Each number is 128 + 32 x the weight over its row's rms, rounded and kept within 0 to 255. Layers, rows and columns count from 0. Numbers have three digits each. The size before them is the row's rms in percent of the matrix's.

# layer 3 MLP gate, 320x128, rms 0.0804, rows 83-219, columns 0-31
097:073103129131153075070032098085063132118162129143110102136129145105087160124122090141178141108165
095:154110123145124033128113083185113107175072131117144179105133099131053153078099106158077129137196
099:118094179144136166117084112088109148184120151116140084121113086092165138107071164165070127163128
095:088116111144151125166080114143197183098093085103162123116134073142162157097139160083097109126169
098:150089102180065079152111158177107137117116150143093141154126108132159099109120110140172076099164
099:146111068190078123159131112105139168118128125147108117124142115189112118069082158133145092128135
090:143173092099175138074134166090082205151155161147137094096163124115128183125190076141101133133122
101:147163150153102115160153156143093112124069147157136154103156157095130088069133126098119096099159
105:139109098137106157103179113101145104160132092112056112124139055124157173052143169155136115142107
097:112142133127133151120159156085121101156155101127139158095135122134134163094115131092105098114176
094:110157174203137121111126159145113105088159126124167155113177082170127137084091159136149081068139
103:105125129122131107132079191111061110174108074097123150125132135084158128118142100114110059184202
108:173157138110096103132152139140129091118107094116159146155144097101134102096096141155101126065150
099:094133118131071158102162069131127182107157120138090111111162144220142095081096117145056087112172
101:169140101110182135084142121131095111152135159177150104144141080120129102139102167148143144140160
098:057141143119113174177148153131129159111131166198172126157138140161132130092109137162120155076181
090:099118122128131174094100192177128139117170145170137127123106146177201156101148176148129110132105
102:096171080215112068152214128142127080120126158161137095143148125120130149100125120085098110123071
110:110154094176094146096126140182094060132120129071124102146114152189130083102101129111159113062133
092:143157147143131145168064088180170077115179127127106118088123114133152094113124101169142109144185
100:107086051100142115098159163183085152105148069124161142159050099144081198104133145117098118130141
097:141157107106117144125105123123118137159115144150141104133107111142065139106190138128120100142157
096:123165099122182066136162078134074123128110158151132158158110035090128181105095117152091129124136
108:202142083170125082089159175159158105138131126100124089114139137115122110113171170109132088097136
108:115148150143133079186138173155124143071101137109091128166169144122162123078143159119110122099156
100:122127106102129121108082165163137117176150133148157167174142135144118143105027131140114172144121
100:132108127142131122160197101109099083082143089101128116187115084133125150079128122113098053113094
096:100132134108150105039092172084137150081181113158090115085103105162177137088081123131150095088148
104:096145066117098126115192135111119151161091073132153116119176130198104107093157103123113079073106
095:130190135106136150094097145141108138222143154103155141129064170117141100102147118157091123179131
103:101119137138143159125122184109167173071112124126120135156108097142135090127096075081164107122109
112:106144079117151049088148093162115161140073143146150173082152151105171131121092149155134085090159
095:139206114128158188095140255127218115091153098109122134119078178128111191125144086111134124123179
094:073153091119114105152073106103076120168126097105145199091160088084091160106162122176118135077189
097:110157141132107190103149134168118186191094126160146143134130138184079108065057177193108128144172
107:056099070161143118104098158112156140092141084201156125176123138110112138124133144146141118112128
099:111120118121091158098127104150115127184139093175140085126094146167108188121135164119100172200129
096:118113145112125120147098126087120186058044160157090135194074082123118143125166102092117131132126
099:152167067141112116119139089077135184130147101114117119100139093144105154081085142066065131153124
100:061142111098083139100178170183141092127153090149149138134149134092127168108151159142156148154125
097:088131163193100116091116140079138118164141102136130110127172099113202191122146111149127189190115
115:138113131163108111116103133135123155118104104120069096130072131158096145084121117067047085073134
102:105102080153148088156212069121060183077152115160172135076108083119106146101119126128143126143105
098:106145130124085166126125137122128147127122069093095186157104103149081144076043110162114086091102
111:136149131129072058163150183138102104146124138135119165206179101129130129099142131143037110117114
107:084165089103120124108106144116138097153147115143101136091124136142145164106109081174118121158179
099:108144145106104115155134165190139169167109098189092116087153153093121142102140147159107057159155
107:071154138162107039188102194141115130098097085140099148111108124151198110087090141132143139107172
092:112105041098098120095082164102131145137083136155100185110084114114090102111126120113132186125094
099:142126123125115102099146115160139119121187086149075130171155129152158154092129118126081108122151
092:118159062137171108088079162192163128189093180138157175159111129128081116149123163095108171141091
108:091186098133109116116171114117062192180146155048102192173110160169137120106088145098117087090097
101:146171143122127083140127165170170119099093090062123131136125103121084162102169145108116107113147
103:155117139102147093157124130164096167159069144111121152135071132112153133075100136151048140188122
112:087149098136088115055181132103144069103133145135109108106122111066184130113126102152130101091169
098:126149098176118084130092160142138161138104137150101095095143160084135189081175128123140114081106
110:110086153164148087151151127122094175133137146140038161135127133127131125099121144095124128070113
099:098111123180099083163123098129152105180136115120072180155107091136078099079127149092097108077111
082:165139135140177110165156185118147127173163041044131139131133170150111162114152108117152133155105
097:104163151139110118136162151136137098134105139072086160116171075138137126125098150106138130119080
095:118146120140101138134137151148122106197110083116110145117122086125130126116132122090078105134073
097:108093171094127100104187150193102118163116127188116170127106137156154154122137151154160139105153
102:141071109127087145134110182140136088123123069167140075106128112071190151075132082111084141095078
106:087164138171109136140150107100148090170109109090103126154161147112150169058111087098085085092114
099:143152124142118076140137115139100177169161118142136136098047127167139124123119198078101142164154
113:072179143211163092142105191069089142192102089148142157146126157129128123044150122089165119079152
098:176163154147160097150126117151167160111126101106155146082125074101130185126133134130125146074128
106:088124102109142160126160146128097186143133135137109149087080100093126143112074129125143149161112
094:110120098139128140161110144202107109117089149125109109111168124190152114152102123125101169161131
100:080092153127084135093132176166076140144117108162126127127069146152155082151130131174106093051105
104:129110106140160125112091150117124116148131150115134128115170133174098115135141204118121128140150
099:072156127084093137132177104240162131125101122141139084113112124162140168109071128121106098117146
098:116165068110116154116127145180117097142005135078122112160201090106175121083164083152076150138116
106:100109160151100105141168215132146126124124106135111140143090069104103175072111121163104094106139
107:113156124143159119126115141171122105138157156118131128168133100208137102089152129145112095110153
090:147104095091135153034123130140134203180102113183100169089127078169203132084102106187164086120168
109:137149143191109122143203129110112126155139145098143138124094127175121076068128160133090117132151
100:202092141150148133118090082102110119173110123146192135143129110154124115105142110084186118171177
103:076119081088152184088105138119129077107081128153094103134165104131203155101115161159126103129075
097:160178162106140110087100190127132144162147143155090108128121123144134175084122157118166096048156
104:017145094182115142103175156141111157087153117127128141137104093158087155087145135073052081127129
089:150164074107128165020173130064105163193114123068108100115131124129115112118138154133118068147138
095:093130091136167095111088084142146198113143187102148111198097091158126169081141172147059186142137
104:092134016079092126129112105093142159105123137117104163122059156142206146093107174143114101091158
096:141106081195139112091112166027114156187171121221095103131113136170128086087124110131154115068149
106:159124135136101174101094184185137108179114116135120148159118134160141174097153101072129144111161
090:146120121111135128093180178159177099133094113087159184118113124100173181121121184081143122117144
095:142110075155137149127128140104162147068149086124110147214118131088126140103086075148144098096141
100:102147090144120199171190110057066111159165133090147125126150095100131153085092199155186051126115
099:107165128110121164136095080194172146100138113108171149118154084192115170114124162135156129130128
097:141146102190142177098122170105074145148185164139147078118102111140117044127117145145148101108114
097:139157144103117142129163155104135092129116070097135168105132126154143127133160173046109132142098
105:145125128122159078106137174191079168153142148161115137121101082080146246122127136151121120109158
104:112133094156127159120122086118183157086184090104140131134078123139129110103134148156165120093173
103:083125127144108141074113075133145118100199136137176087138100126168121140113174131139153097086141
106:068168084149113127093170130126096126127120055132036144186094100080110107100130116100111158109101
098:135134179144088155142152224140128148091135156121112171112138103160162170086104161143103108067127
097:133109141176174081165165173167098140198127163157083134060160120063136154128131099092162106087114
103:131105081148119158070102151107137146141084152085185103106149156113151111104129102152119117136125
093:105073100055171129147180113139177102133142150150108151080087112103164132106139114139120129114153
102:134112177125065084186162121117123102160131131149094174161084096157083131106078161119172145095141
104:107156124067126091122091111164127113174116180128116195113137133123138090100073152174154103142108
093:166177116169098094112126141185168099140108154138126071138082132145188106142119141130162135108092
100:153128096118107189146102101140126054141110108083102180140140156163111087088111134190078111101114
097:108076115141186155091131126080116159156108085160105184194131084133114114099105082129150149108121
103:099127123140140147068127122121118128076139144078089144148128122131114115094171121095118111064164
104:150115107175186097102124128092075118158111128176174110105098123120141194123109094121121063080069
093:065147100189166120115123109080151136095075104086039086118134135116129117117109124089114141138094
092:165083110100141099113097149129144118160163199165127153146145097131128097114112140121142170148151
094:120151130090145177110031168147142116180123129124156126093112087171168138103095072114092127163111
092:103183140162140127097176177116149152095114059112129143148082099134146099069130150075124085084121
097:120087144127081095173159147148127126174086111092105118157115141113121136096089128065181113105105
091:134152127097087130074100144090125125145091135116074141105160067203132079141143140120123096121136
109:109141119173107153111142175169136103164146075100106129196132150162119164060104086091060110088077
099:131132124168090104146113176184167179164150153129147079193135092078159109129133163074098117104154
099:133090072113175113106182067165061098163123150082143088109110119152170156134133147126123137121110
109:154160135115114144115158125132127107103093088115153127084094073121087113057143094121094117160151
101:134139124163061153149206137150108140135178114104110136118138136153112120094164115101118068116122
104:122101112119177126113163201066094103169087106162113138151150110107121137117137082135132114152113
099:089042084091136082085088103163158148109134194093079145110119163135103147115138151113135129140242
098:113113091122190162167115134126091108138115166134127114132143127142123080111105178166142153161156
107:148184119108115127130102128157147107169118104132131103132118129157147098072138189155138165160136
097:125094117134133086100120149138098156175105174127110125133083179150123064122103144168092150099128
100:077203128226131170121171211082094147133099101151126155115164125085133155076140148121115128126147
096:122149034072149120085120122113162137141138182134140087137106104125121125126142161106131142176163
106:119153086133121181062155146107135176173137170090104096031119105153101127132122065118135139109126
100:134146134129101116087144149145105072161093178156130122082155118149136098143116148142108189165172
108:138105065152100146109166173167163132121094071157098124113090133104120164110151083094086155091135
102:072100138078170120074112145116136146114083084162151129161159139101098155117128117168051135141081
106:119163110037118170082094134168160142092125146113105154112174082096133140112163117120114156100117
102:093154146133153141153049160084116108098173110090135167110111085149127134107085182162095085104116
111:135154121133120150143135144174151149167089089087078189164102097199180103097054167182117133141121
094:078142097167093161141081071122193111136176168046108139139131092139078124079077166169089145129140
102:054130110139157135168114068118099147138098157150178161151166119089094140107082150103141075116137
101:054137085137116069148161141137134123105130101156173153146145074116173148092152134186169126093153
112:090075181132102116136092152110142157157128136163109122113151110128187142103166113125103120091106
099:128142141113110127162132094159071164121090199135121161092124095224160113143129107107128113124158
# layer 3 MLP up, 320x128, rms 0.0728, rows 83-219, columns 0-31
104:184094150163181154159168114055161113125140073175087119170125150121225128121121118118157070106080
098:121056124095158097129154163070127126138169072142061107105115151169129147121069161135087109131119
101:248131121185132148163131105161114121139084122162174134147153120129128200097168153147078068117085
096:163160064090135142183128138160123128140153143152126149141115142196072167141106132104162140144111
097:097130091149112064129125135154096150156108089133111124191172110174082122109101146150113108154162
104:182099125127152113109069108132144163136175109111140116100201102057175179101133160084143078113111
098:094082166162147137096111183159131066141101138155163124177099123126140072133148138150155058053169
102:074157118132138099164134138133132138101173152147068174117131171148109147120079151120155122187106
106:132104152066142167106128111119081101176143165155112134160078085131084153115149081108094150149148
095:103101124167166177138178157170107103193153074104131123155131101112118179099128100189151116185098
096:136138116143166062139233164113128123101110117108119105050117098166123137133133100169179123081117
104:168125144153163132093110083131165160067120117082096137186122096176103094148081117164171102126116
100:116152099144136120187128089182130133131120136170123080076157127105095141138116065129153119112118
105:120156152064143163162091111193121129113144088083086181121137125086168144120138130080091158138106
100:086129059075208099123156155145139124126185071157112144109076137169124088155089109092104098103104
101:148134135101093137083170160142136144091114113164100128086144098147040142109094083163098147066137
091:178135144112052171093114143162098141120150133120207083154081172123138105119164091151185124162140
101:130116131161153112116072154111164142095077108135113098172087116111114143185121101140119164114157
106:167159140129156164147097125183084068151140148107091104090147153054197160152145113150161158136171
090:170099105169120129221170172199135120125136090111114188140054123120172129115105087162124189114143
096:160142047156122179209104129154168119134139105161110201098144173146076107134150045140113121102148
096:079139160151160185103155145138110149130173110128109147108121176164131131107121122147136140102158
096:195177133164124176121177086158156147136104093120132126105147139128113113138159107092058181105183
104:157179135159112150187166066160133112063118127110133141164144126122108137148154114139159110118138
107:068146168154095062121119153149129127163092093082201099123124174126122128125182139059142176156121
103:124121157093152146084065121130099128123074075122152191157150079167036153110091174142122153124171
103:089142172101063140162128091110139085134151153124126122137160122190097141126130109159131073096079
097:098190127117118120051137097138136109150145088133139074130076050079182109128092099139160145157153
103:122167154129146099155114177144067082102109103186098101089201119094135145111128119078130121144106
095:101138132129130107109138143050187181121118101103095139111131127141162147106134152118117121086172
100:116131148116073110167092138169117044118117180142108143120197116111100104160122099120168055116091
107:100140110077105133106171129121076150082142145191138151192137108105111138158114041077102103084161
094:098106095100150189066127094110139158147114113163097116096148118131126094115107117079150166153120
100:160099078127094132131200119211147135160139164130087131148148154138080149118146121124141095087029
106:153112151109176093117131153058086120116129083119124122120112083172120090120158083088157143159090
108:133117137111138167143108121107119131169139167095146096096141090078115119169088143131118089194158
098:092107125110173094118131157169097140148148092115123160109078096074096145156113133103169155112095
099:102154135179094179175135101125149106114131130107076203132067138124168110078104141158128157071152
096:096146110147099138165123121118080157121153169101146087211115177165157123172185121136117138115153
104:171133121098151135162164137102048159193141138147155111168163085164156121160116161110151134102102
097:109083076170089153131126113099158189117113145127091121134082130053116153110157132191094107172065
105:162073064161133138101163143149075154124051153142164117143152141110164086117118109061168145113074
097:154145126172059146119131132093115118139132083072121180123057167180103125137119115122121118106168
098:123129112158102190134090098150129163116125167115101184117149135140107137111054113145074125090105
111:121167155154078127147143126118137171129181158123147132152128126186068132120152174128127142114243
101:179097123086159166105114129155163105100157140122096079105167115137155131101146134110090159086121
102:096104169047113094134109183150134166100111140138095093176188153064072168115161157133126105105131
094:102133076058191198080130146108174076181153136132145121138140153063153111169158106129166184204070
100:082219138128071131153107144077124160106095087141137124119137081091161123126178142115156120135117
100:194127149159132106138151124201163177160127166128143153106123123173124160160167119147091115119076
095:156148177069117155154130084164149111147135161123137158181127107135143122149122108128125142142129
100:101169137180170142155130131093099089152174067065120152169151133119167079118132111116101118143132
104:145109143116106112069170136161124172137097117072157134141043127103146164147148097146093142156085
107:130077116123133118132146116097121107112113152141169099059095186100140168119124097100096137092211
113:119088114098170105090129082082141107105122129155122119099102097113146125148073069137106087157178
097:123103166174119139097110211144067133094079155189119123115172181163110069116129128133131151174129
102:088126121103116103169159107101147118122133096117125093118149136137117165109107147111138061168085
101:117125168128121102136101121130077175135049129069185118083115148139107114114138131126168117077173
085:108143115121169143138089062139187112132164124202151081067131167123139108136079102110154110093164
098:129112126159179097107125099114069152122150108117106096104139061093122123135052121087058145128100
098:123201129156102135123105142132169111067065083116193115081138124143098129117071182143096142117107
099:140143068175143148137160155120172117126089128115168115113115112124147133082118063199171136125021
101:159085154140092135125182074120164164138049150097168161145144138133095068111085159201107160124119
101:143187121099095136140099106119157107147152128000161084073206128137137126150095086110129098170097
099:082114145143178173125101099128115081095157119143125159095158099119116150132077200121081117179116
111:198209145112161139113174145135107082115199161090100110110152130088118128117166143078099133118105
101:177170112110142163131109127068174103084148153149131055111144124104089101147147135106105137126156
107:101107081142170164075103114093147124151135117151134167121091066100121117169104106123103078162147
098:144114162162103145095141131091106109104130121115181159118081116069057125144102184107173056150171
103:148125166087157148120135130174156181156151112096106092076168090159187124101130114147166129188161
100:154085116126155148077120097087125073145097107073130143120161172134124107134118165171137112102128
098:115120080102115138122146100106170202080122114154122101173130167135161138134128129119114065116096
101:119122089170102126101123164090077136086148123121115191120127106089083108164149067116106114228112
108:105113141117167116149092150138169107089181081083140087110070113152143150146175161134126135107122
105:106119158167145120160121104183125061152140113110113165092132102111161180140066182093163113147118
102:158147113111156145142111085108090115140123092174184138096153115163129187114112135165175097152212
103:145178099134204129128131092134074096144116139119096157069136124187189123168078123175190143110095
099:169124105123119096141118125103116136146154153099145097082133214116161102158082159166137152151149
096:108113156119159124091135137149112105168095143120158092144135151157147136124162148102065218173172
099:102085105181084149128154114123111124100142107147101150102126129107134080111154123116110155148132
105:102139115130144112137106149091175107168148056165155147132129114138073067104173210163130119122120
097:078103165151114135129097146155150161101127083180095147096144157123140158125080174163077128055115
103:125165116125126114140166065111110111062148189117154124128157164142112090132149196153148089117131
098:119126135146119156056114212086074154097115140065130119150151141066112144116169197097090121091157
104:170118128175093130157077094153160127128177156093125096177115119154135113160116129107143171154116
109:164123110154103103179155193128158117127088135126128140162173102122088150123152127132100129148127
090:133132133141137140164145110137214086147073155117169147120109143049121189175139126091116147126149
099:066102163128108187135100134087129118173104155084161166166122123128179088139086160149148165135104
096:153030115139085153090128137080140113133133068054150149135072111136120072141151141112187187161128
101:153122106131120219110081057121119193089133142096150101065087132147175081126149068108116129156137
098:132166105164133130181158080130126160134141063137192151126171144201107119165215149074061096113149
101:144087103096215115069177114157088114127179172130162119130117130119126062161083117155158136133135
103:120131095091121133069167124115117207092102123080130154074073149171135144168114112096104085126175
101:113127125068133160123163112186126114096134109061154186141096116209172152120118131159149108080090
101:075132077070131184097145115133104139124154173167153123121140107124100100131164123116081173159070
102:169144125153132154118140131181135125147165134203173115127171119182123174149187171139102136106220
100:140151092116103051140145151138176128150096135109145115073130147093089118103118159134182161076069
097:150107121125094093136146113125106103092133116182151111141117123099102133116149053110142103117192
100:090139164097125145125161083128162189118151108126086115110100099203097158080130088125113158142106
092:191082101135113182202111107203166111115093095120150123153209088128161131149103116172148128098114
103:125109127120131144169151138113134085155168138120172094120105099168136187136074146100088077130121
098:124098076170078110109119078135126155103136115124111120108178129135086169151201091116152128077159
103:127171154141139152088111101145114192112167118112167188160129060143116125123070165088108127138149
097:066111072155109097081132094083099128128165111148178094074141105134104117157147123157120137149145
100:171085108100105105153122084213128112145128146128130141101163163071092098118123129153163113137176
102:112181115165138029148188147094132149138124120152177169188100126076144155129119131114110123098148
098:133107154143153169144147153169161139166170165166122133106145179141163068148062143147116117097114
100:111106112114065125137082143150090149111200105154147133179054075121179144078117142144140100078171
106:172109074118170133106109177186115118085074126108200162118119065139121098130181083088066117124110
093:101132138109055041163199132128130103106124129112090176134124115134099165110090143126134147160085
089:136122064135136134157094123097126121184103203111102101109155098108120170097065134212133181133170
087:135100112139149141121120115181145122120088145126144110113095142114119204155186137127111217086149
095:150107163166110125129120176108105140097145098118085119098051089128159142102129168165156073063098
103:103176162148126105152142157130139139092126118142171092147149091159125092132197122159177108115085
098:151128141133190104092063118109155122134111154113154171077070136147110192192139134121161119147119
098:171085170160106099143115113126116143076080098115098156114136126126072135123113105146192124182129
099:142133097085081163095080159175222109114141106171169118124103109150149158109149129148139103091092
096:197139152163129095126153130118065112089095122113100113128094116117084121123113131092151150088119
101:135127181131137162119100164143112140133163141118088129161116094149094178136144104116121128110160
101:108156098164121171139138117177105142097078109105147189041127113107096134132115131136141124131073
102:109117113087127114185100138114164141095058129109146134111124130133188109133097105080118075153139
108:125108144116129091202156114140144083130123072159120147116089118152173124079123102064147124163102
102:145128082108220166144141084070127182187080140113135074090121156097121122124103193153096171212140
104:114168156148098105107155126114124113131143089199156100145089163174113152129205124108142102137173
100:098155170173087103097113078136114124099136136122054076118125102110133155149216077125097121130140
091:155153152081157097187118121112096045123118151135079139181174071102165137117107165136076092097114
099:147135127129161102129195149146059143134156111163109112130101101203107100135099093132085134126106
104:157141166104188079160074080129120155146131128178192104154112117122141175119153140112066155172157
108:128107069081159137081113155176126171098148119101158087095128158189096175149142109135079155126164
101:208096109110147124153101093108140131121126109135099116132112168127088069101183098051167108137121
106:126121156134137068138176082080103143114118180177169083179166211047113129147153114132180094165101
106:106116085087164168124167075115107102136139065123094119141146154171104183082134162140096112131114
097:129112123036130133077146150108060153174086176104115126134135142110120109139059165103161095106170
103:117166080107098147128104105077195148101106135124085113119137151121143113134089113132104120131086
101:178112127136142101107172125102132159114148122116109107087149148102085126079155080117123089104131
096:105197147125094128145109090106148147141148076098083118129129122194192104104136165086159107170165
093:138161178154181146147128072060107147162092072114142199095125131112111097122114115113127127156108
# layer 3 MLP down (transposed), 320x128, rms 0.0732, rows 83-219, columns 0-31
105:137073094158125098103146116101066153140100084134023127193126152140081124128117076170069196124127
099:133088097103117098126095104135133086136126148165177169073124126117099169160134068165144075159109
098:116131123112107136118146197123092118120117090132207139097081172083183072243129137158070118098133
092:105133121143144181105123154177137208137129131096000101120171107131156114042113107117093125168104
097:125147178162121170090175160148226152160118075116144107155135115144128153163081145160162128109111
103:033156094141097144077120127078134107121139076116184133123124135132094115073102128130171170099145
096:139139129169120150163117089085144095169126137140182143100123145113149150144101088130165157084106
102:111144105163096109055124148090081147128125215198124111164090203111108125168172132064130153122164
103:166153174151145101119164052152168094179127156106150124141186123142134131138096110187156175091138
095:114157191114206118095154131137159089109114110095210123143154084103106101132144136199139151178088
099:129140102149108166039138158168145148122091115088164108111155165103139111179115070137150154098169
107:157147150138132165139168158124075149162076142158070169109183165145130145068141109154077083142122
103:115098137043118064176118082184126153105123077110144102172172109122132143056172115150100107147182
100:161127127144102133157115091149109122152110142078025142161114082140178150079136152090120113099097
101:174113088085122126106153126091110118119171133187136125167190186116067170135148084158085160120105
103:162099085133113118140120106147111142105114168130118183141112067125122074128125200140119126189108
092:157120144100127135175184125154061222125155155138165153152127131125115129153094133152119068103167
098:122136162141102123117155150137113117124162089115167185111105143166111121099156079137100198135118
102:107142084103131117144145160120138118044169151136121099145089117136154109171129139116091153123132
092:084106137165146054158163152118159139103176122114190103097106179116120115108120146156157112146159
102:138118121146148124164165117127137094077120131117161125099104143153150153170099078075138135129100
097:137114176172075150150134067118124123076134141170099154093137115110168109139183131071084106117127
095:090138133168134150136096113129086123147103080139163103120126129163095149187100108155135170101137
105:125112174131125129097122110112162097122122111173149117022104114139124120187122102065143134118136
105:119177099150141077126109138151119090088146091130212136096147190131113117184129147086080082128174
102:154135110126086094136177179165127152104185116147164106103098081141168100209128134082140155125135
104:094168061116122107125136158156130044053084104136179129145159040084109171117092124084184117138113
097:105144137113124136144097124077103095132166108151133085144159019089153098168126127074130102056076
105:123095094099151162118108093084099129136132093056081117162129151160111109158105056124116123151132
098:168104155089137111113127093114097113151157131193043097058136085155166182045134134078051136147074
100:112119137143108093104100147119104129142190108145124148112108174134197124159113124146081161074107
101:127112163130167110139125145132163149115120147077196154089128033078128141169138195077135103126114
100:094136092123097079092109135096158083082109107173179171187137047078156087129108156069141144162105
099:155065102160041128061138102106081098125095112147093112075168096155132136145096150137106117095070
100:141162143126140131138082109146140139153124102145003136150102106100154105000126129071101154154117
106:098084134113111181134131104153140172154176110104131162107141157163145122172121124106157142054076
099:120094112187134203117106149133125131135131116103128140127110126104118158055140105145173127157153
098:148152105148101112149104150125135191122129174149060160122121120093164143172176087140107121125116
098:144096085181113196142166106109170107151130156148165073114135152107131125101129141139160104092160
103:135106170067127164170119132112180136136117096130101144046153125138066127079137129167127130077126
098:164092148095149084182100139166187128137161140122119143180062120160179093170145097146169126130102
102:144098141105078118131121091122110170165121120126118141122146158135094167086119082101065146088142
097:092192132156141120151133116094133140146102125190118096143086092133155157109120088047136166123202
097:149146103118143166127123126086118124186164140153111137089118095102132115146107128095137161130176
109:094101139087086148124137122112140169117086135140051110106065087152118086175142167169142139083115
101:118167118156072155200200137117081116124148159095049147157106122126145157134125107114153182140140
104:128129110115124119136203093073062110117074124138175093159128143204106131084108107190078204120138
095:180129080194130117086105139116148150125136100116151083107137091104119078052126075194086179174104
099:101138128097078159136139154100117168092125150136079131059166070080114146044138126071089106077074
100:170142138144123179113123109152013139162121115154144104149150108153085158144167136122140104087099
097:164141161191152093164062047117160129100076137145152111146106084096145109213130146083145107094132
095:096113114115125229104180099153077139111135114091143181097114139165118132189163186122156131139119
103:177121168107178126104103125122107134136169126127129143143127178083144158196120078082124132071133
103:196129089105145134187126093147118193094138082102169107142110082136175129129183171124050171153148
110:108097119164128145105140107168179143121165147107073122170146083119136166077108136108118105109095
099:207082150107134108174098130147146123126143089155164127145166153173158132192186144106115118220143
100:185059127167151101113171155148109101131145128064145153150126071154140068163157046107068144144089
100:091170139102061090133140149115120065125127119121201102077096181094143073167115184129143170147088
084:104086110110121164103175130155113075107110158101135136140115029091126126098081129087055124131133
098:104124162103111073128162132140134108154185159155147094121156156139154126189116089146096112141117
097:079123158128158115077145178160168110118125135141173109152102118114208098141120180160096129131156
099:183093116123129130102088159153097128166134119166141130153094120159080149080154169148070111104195
100:109210112101182148092147152091179162189102096140150153084213149112138155039169123117116084173070
105:124110124080111095174084169128130081131171147115151138079110151153112130245113075089152130148136
100:143129103148129138115094117148151167178150133094114144088124082145141102181075122118113215136076
108:175157132122157140119126107113102087164106163117158110128117132209117136102142120139098161103146
101:095120123119152132168107179125093145091113120122026127137104182140133151114090157155118134107135
104:156088115130198129171147155159088118088113141146124173128106133156139113131146113145099103186142
097:104054122157075131164186148066096110147117145126076127167141181180117121152181144112110115139196
103:187153188149151145078174084119131128140134108143026118099175072169134109026148156139121133153101
097:123147131109104112125096142141116149132110135162080098163068134134104158096158107110118096162149
100:146147154113113160110078175171122145150142138134125084060127093156144129161093141129133116156097
100:066138106129150151164163086151130151113135174144160146096076112082203214170107112115158157159124
106:116096170100155086146073108120124077120143116136104048142075102153147103134170150102137138144153
105:118146168166148150073135137099158147134139137139180132114139168073146118233167151076158135106110
102:143181149187119158110120108153141110110104146107209130161141156091159106217179110106176148131129
101:153151199122104113118112076156113169078164168079104142142107152120120058141074113101110085103130
098:156160165121118116105169148163131111148122154197123157144179063167044099069143166085129095106148
097:124111128132143114146110142128138073091106170157246122119096096108166121224120144058168094121152
102:146196161185138126095122203132135150110165117104122148091101091065107145018118134057116100156161
103:111128152145126073129168154112153085141114088211135131139108102165143087134140151140174181122156
098:121122137129141114145100167081025108087092168139126168162151107168127119110129169092147121165120
104:136146146107136138206125128113162081105078106151119123091148146140142098070093107096194201140207
102:105121147099081114083158111116124122115178149137080137137142085116119081101185085089186126089118
100:156197097122187161098115115109126110159111134151206100084137165094122170125158187112152100076123
109:084179182172126090107154138147164137131161165086159150146145108087111115041117120118103135204073
096:110186114157104161138063103128141162114182172120073121153115122119110087197158132093137138077158
102:124172154164089156073148101138134180174085128140092131188205090167107119070140166084084121211120
102:160171103188136119048161157133106175173145117146209111190106147150125097147105099144146173123145
100:089168183090123027170158066119100073146132136099145100085186113155082076124109143114143079117109
100:142157156175103135159086209103084101137065137136071114127098069131141135131118147112097073100077
099:155193138153142089134101143143118167137158174150123129116113046145103068058158068101171129130153
103:080177116084164129100116175150090149093121134108131164125116215138085199127104135052105109116144
102:127155127136201118173119050170170102077109117092100096133114133080161096173070117105116152115121
098:086113137075128157146155120137121159166136164081133113084145114081123120096137097193145145147112
101:147118096120130144088142184178138146118127066131129102120156159189112148061103170113148079119094
103:174171133134139121124124091068149055119118125142104140071121136131123091125164128018147087038107
100:125146132113176179121093151168125175081059131072107136122073122143100169172113183131060171118094
100:132109121095148088110080096116156088116070142095144117055120101114160126099199206163149044156107
095:125142142175132133118148161140091107115153081098069086109095087106081125132125126132106103153106
103:116122105131106132089134055162149098103128109091240062087118099072156164096147111109127166125124
099:124109096133127147124152135166081117137149130081032126163141086154106081059175108181094080163157
103:113108143129153122102125083130126119121094151121254143094095019102167110075152145103153148108116
102:087132154142138170104107092107136165141169155166102082132137094128117150073087164172198144178130
102:094129144131166104125124130112179090095117160082136124140096159174076126070096173090116103094089
101:140103158174174127088170097119119165132139151175189133153164131115120193106127119084170121107099
097:128211137116048121115142126140102181117138076150100114124119137128139107152129109158168088133148
102:095121120145100117126152091117160187145164162144065122177093077114143082054141130065129177170154
100:080117175182151137096181145118038174159135113078150181208124094169113091185164143127086120105151
095:149134132108092107108128128137126176123170131197126148096139138102159150162175130175081164145122
096:082139108135144168135080115182107169194077153050138124124115082170135142096137120219071148131131
091:126179167158124098110041107107113141184117152108179104074074121132156148089092118148161122153147
098:130129135077146129116122106108152100144157183115089117156137200100104100121132152154126157190140
104:111172072134122131133140144127126128139158085152026116093104128103099158141128117182152053117097
100:122154154137091170191173101131122169165131142144094071171139147122146158117079095095173144065135
099:134110128088142138116138106173132149129117134084114108107134157102133117039117136089079094137091
100:084102126148094194156090196123127120148154148140056148119135156133177119225078131092096134096129
094:116113107089086071108138111139116130123166138133149086051107170130077129195143164141146118088093
099:113147087113150122138133139143124106104123146191149149224065159086170044119101110173086154166113
101:129072168129092120156098105135109115121158130152141099125125129169131083159108144134117117142208
098:208139150127158142163091085142103066151126103081148110074109123099132093147184164108111142119129
110:112136176137140086138093094121126119145141162077124166066163208152122109205159144120077091139096
101:104151084131178128139133103154144075108173101159185111103142063191138158154100104161156119107120
107:084105128128122107114077122139092164072153105155216094053109184083128120153145090112145147101144
101:125146107126165123104164163135142139173129119187139094125157167115141125149168156055094114152181
093:161153125101121177112112122129099245132157132134074130076104079109116168077161124117133143110139
101:175153119152093134132132098135126122130130114126133098195097200143150109171168069135107197093154
103:091111139104122157156107134153135116105051200105121149074120154174111144142169196164150131112143
104:125159113078164114147147096153131086083130113167174132147133089182217106098164139167097105168182
100:109136133069132158155140084116177159084086143117150171117105080145124133204149125124147118123099
102:108136144145146180107160145146198069115098088183172125170131220127090144107053083178133140167095
102:118139161130172145113121115137132126124126140090197184160178176124110163114032150145163114146107
097:119098039169121124126147165103170153082138137092078120167138114088143160128101125134102170108100
102:089045150133147165162108138140094160126198153109099150117201112167147123141155091107114117093114
101:166142155161159169072121151109078127141123148086161111164140125146137118078127164114170191163126
102:138102146167093150113123144127122142119143122184091159164169158113164158200172180113093151086130
097:118095142149094079132097101160122079168096159112181116120093202165088090107110127122135156104105